Each number is 500 + 25 x the weight over its row's rms, rounded and kept within 0 to 999. Layers, rows and columns count from 0. Numbers have three digits each. The size before them is the row's rms in percent of the matrix's.

# layer 2 MLP down, 96x256, rms 0.288, rows 0-42, columns 192-255
092:512505469510478486512491476501483441489502509495501530509465480466489491490535510521484517450510477497502503539528487520434517514500531532482512522448484469495492534467510491529512473465541517
084:481527533494485507517536503475487511485502516490496473487471459475498513510484540450531475511495523519515472441506472469525515478492502514467489495520534509496486520494509516483541456520535448
103:488516490498497483470496520514544514490481508534507512484464500518485475507517543468515451481529519501492529492518526513482500469482465502460484517507502483489546467501494545473515492528469470
110:484492487447523413501452510493522469495495503494507495484477488490510466508450501510487484486535463501516441505496542549500528459500512452472502499489478486529501488513512499468506498492432486
083:523505508491484517528518526531481509486475506500505467504530457509485485523508548475483487510520502472459482443494478505459515480460491527437485494487521494498531516463467523531504455474513502
095:468495483503482507487471481507540540465500535510452523523522519449491473512498486485486502489469497497498526476491487522487508469531454495536528484477519519456548509502467498525483485499424470
095:532500515490499438482480514518490502467499494535492519483489490511545490540475516504509485514513459524494471519495515509535493486457535473493488487503515454513510472515517447465519504494494524
083:485464454457459511510518471483502482485528513534489512486536511488468482479456538468498504463534518539492468523517517486541492500504479439481489528521521503494476505474447548527472498525460504
086:497481505526482493535510448509497506531439512522530466545486498482477461470500488508537504577470497513486514498502529516470480502509503507474510459539528478482507519505533474484518454510509503
105:508462575474510550524472499470516490466483509464481497494527523453479501470550500482525475525478508517531500499480495508492473503490499529521524497487505507517514480509525520484512523476462500
085:506502530490499539513508496495503506491501500534546475526464514444517542545501468519472524471502507500498510466501528489480460492457532507526451534453477492478488523492507460502499470522487540
107:542475476518534526524503500504501513491506505483486537494504509500487549499496524497523507507529496466548530505516507542472513532532507552527487505489477496492474523458469467520545501485481499
105:458508469492479518447529514476491513502478497526516502489480486512481500528498474501479476512485492507480463511535485463528487510514475493543486498490469483502506503468493512522463503496519520
095:492492527511490485495525507502493513495498513495513516491512534502491520509523563486511527475549531485541476512474563518491488442512475456466515522461485546509494497469473499503495460467515532
108:494496477459509497461529525527526470499498506462536482550494490519493485529505474497488507469477520496501460489525470455471518539512484513509484549495476508514463501489489493508535486484525494
094:519500496494506538473518472509475534532480488517505489505476523515492481491550514473509487514450493497518467504472467487529493555482528503498508491506488518493480489507525497507545465456494506
096:493544511513474480521501488501501546522526506501535491479475516482474530522425503568495492482486506497467558461483463438510522515472532485490511518510500508516456488510467507557521488485483524
112:522517501499487549456537539490484501524521490523480520499557482491521483480511524500522490542445496516473502495491494541482434490510506482485512505537541469508479509505540507483471473529503497
096:532497518482483481516496485484498481546478532520511484501526525521456478500528486521492507512471473511502512531511568518483476502495444494518485504500502549495503499488511503505526511476510488
096:515460553502499494481504502519485477486492485526487491505467458500465469504497430524518553513501536530492461509517494496490497495520548509474555498460520493521480488517511516490533493552479501
089:484484509505500496536508566493509495533497471450495536509469507487491465510517470500486495488489528483482508502484484483498498520492482454478506488501496480551527528526451510488491511538522446
097:466469563518515549499525482485505511509466516496522528494518461525529503517492507515549497466499502510466507495530533497506502512454492495547479525541549551544462499534502477544468494512508506
104:545505507478508492508499463525508506510514525491488527496466503454495508531468535498480514485520509455527489529492451517446530519491462494483472492517479501506493489487549535504495471493542501
102:493502513457487546546507502497502482528500514517527477529453503458522521534515528508464485492490535491485504528516499518498481511577512490515514485514494492482442478505482523494491488496510475
099:495497500489468413530471537493476505471462463494448504508501481472495481498475478478501444491499498489494495511487476491502483494525461504492517500507475502520513511482535506493488522490470476
099:477487522479487477472495449487512496481486512504495489508526463527505512429506498447494505459551484501517452497509465514503454532507514455532486515561488524496466490514494485464479498478507497
102:523484514515502507524484499487551476480513429478486492477564461491527514467545526526492472488533518536504502499470549497495484461481492498478490507485517500516526479511452502471442559498478484
092:485525516525502442487471498493497506496521546481550462516486530471534508542471483501517513457535483454508503463499450445512459538518482487526448527462484509475451537513523478521508500453538528
095:526502521477522501520477495500496559463495526477506508498497482491488497468516502538506488493485492510499480504445517471490518456525524462512489505497506560473518503523530553486541483494492500
099:446446529493470474490476494495477475528488477483510518501500480544534496509513538467518494481510512483483526480450555495482484518497523495484440518553512510497477501527501456489511463483499502
090:470521467527503483492472466471507526470495476484478501503495469449491502515475537502515499497518494534516520480489522497487508494468501483481497536447513526526496512511500507493453526529504468
096:492490571459549480511505482528484479435525477514502473496446510492462449497510442524475495503513525493507471537496492492478514495535460513500467512473503501496474510503534502496510509490505472
101:531481533504499515464521523522495511512529470512511522450512490471509512507488494526501498538491514437452493472515507499541472478489464465530530496522517534512533472496494535484488505506499520
105:499457524527490505490506486532530490500516494499491478482452522464495502501506479534502509523502525494480495507488568471501522448516528491533483509481515536479545499512488541492508480500515517
104:489459479449495540528494553484499487508489518498502529525505517530470503470502532520502514509477509498490495492493512517487463488504531515476481508484492478478487500481490496539527497494476494
117:498544466462494546471461505566499513496501540465494469489522511438512506519540467542467467499457502460506475486495485481482493520507462484480526512518470478496485545461536529526497528477500527
100:461547517511497475475473456475477457510501487547508472546515512527540496530520487479499495510487477508439505483499484525488441518507483531512513491472504511510516517499466515496457510521481484
093:476488459525522513475459522455500467492495497469511477483491461525499515513535492494511507483474475489501466488488477471537485489470500518473475499554488503480469507510476506498477458529517489
102:479503516544513467528475500430514481525482540482466474507465535515479491504458505528504536469512485545532512486509465431494487492513529504487484493494463507528506505492498515483476527489512490
094:514500540534472506475467523510451525491529493517512493472504498486459457522483536541522502479485495517526505446550545468507556469558464485516549521512506534491519493510495497508571539519506508
090:492464489490512475503512492460499522517518480479511469545516529527543528472527485492500511483480475489501499487514522545476493513477516558456447494499484462494472495476497534535480544489478473
092:498478484510485520496538511475500534489500494519470513526486512509519503484560493498520515524487506512495498491475496542441470498477516510500456449508491499445552508524485516494489501489524514
097:447506453474500491489492441495518471501497493479491535496485457462556483520460522480486499499522492511478501461528453476482504463511452488509510493557488456474504486538501475484505487522480509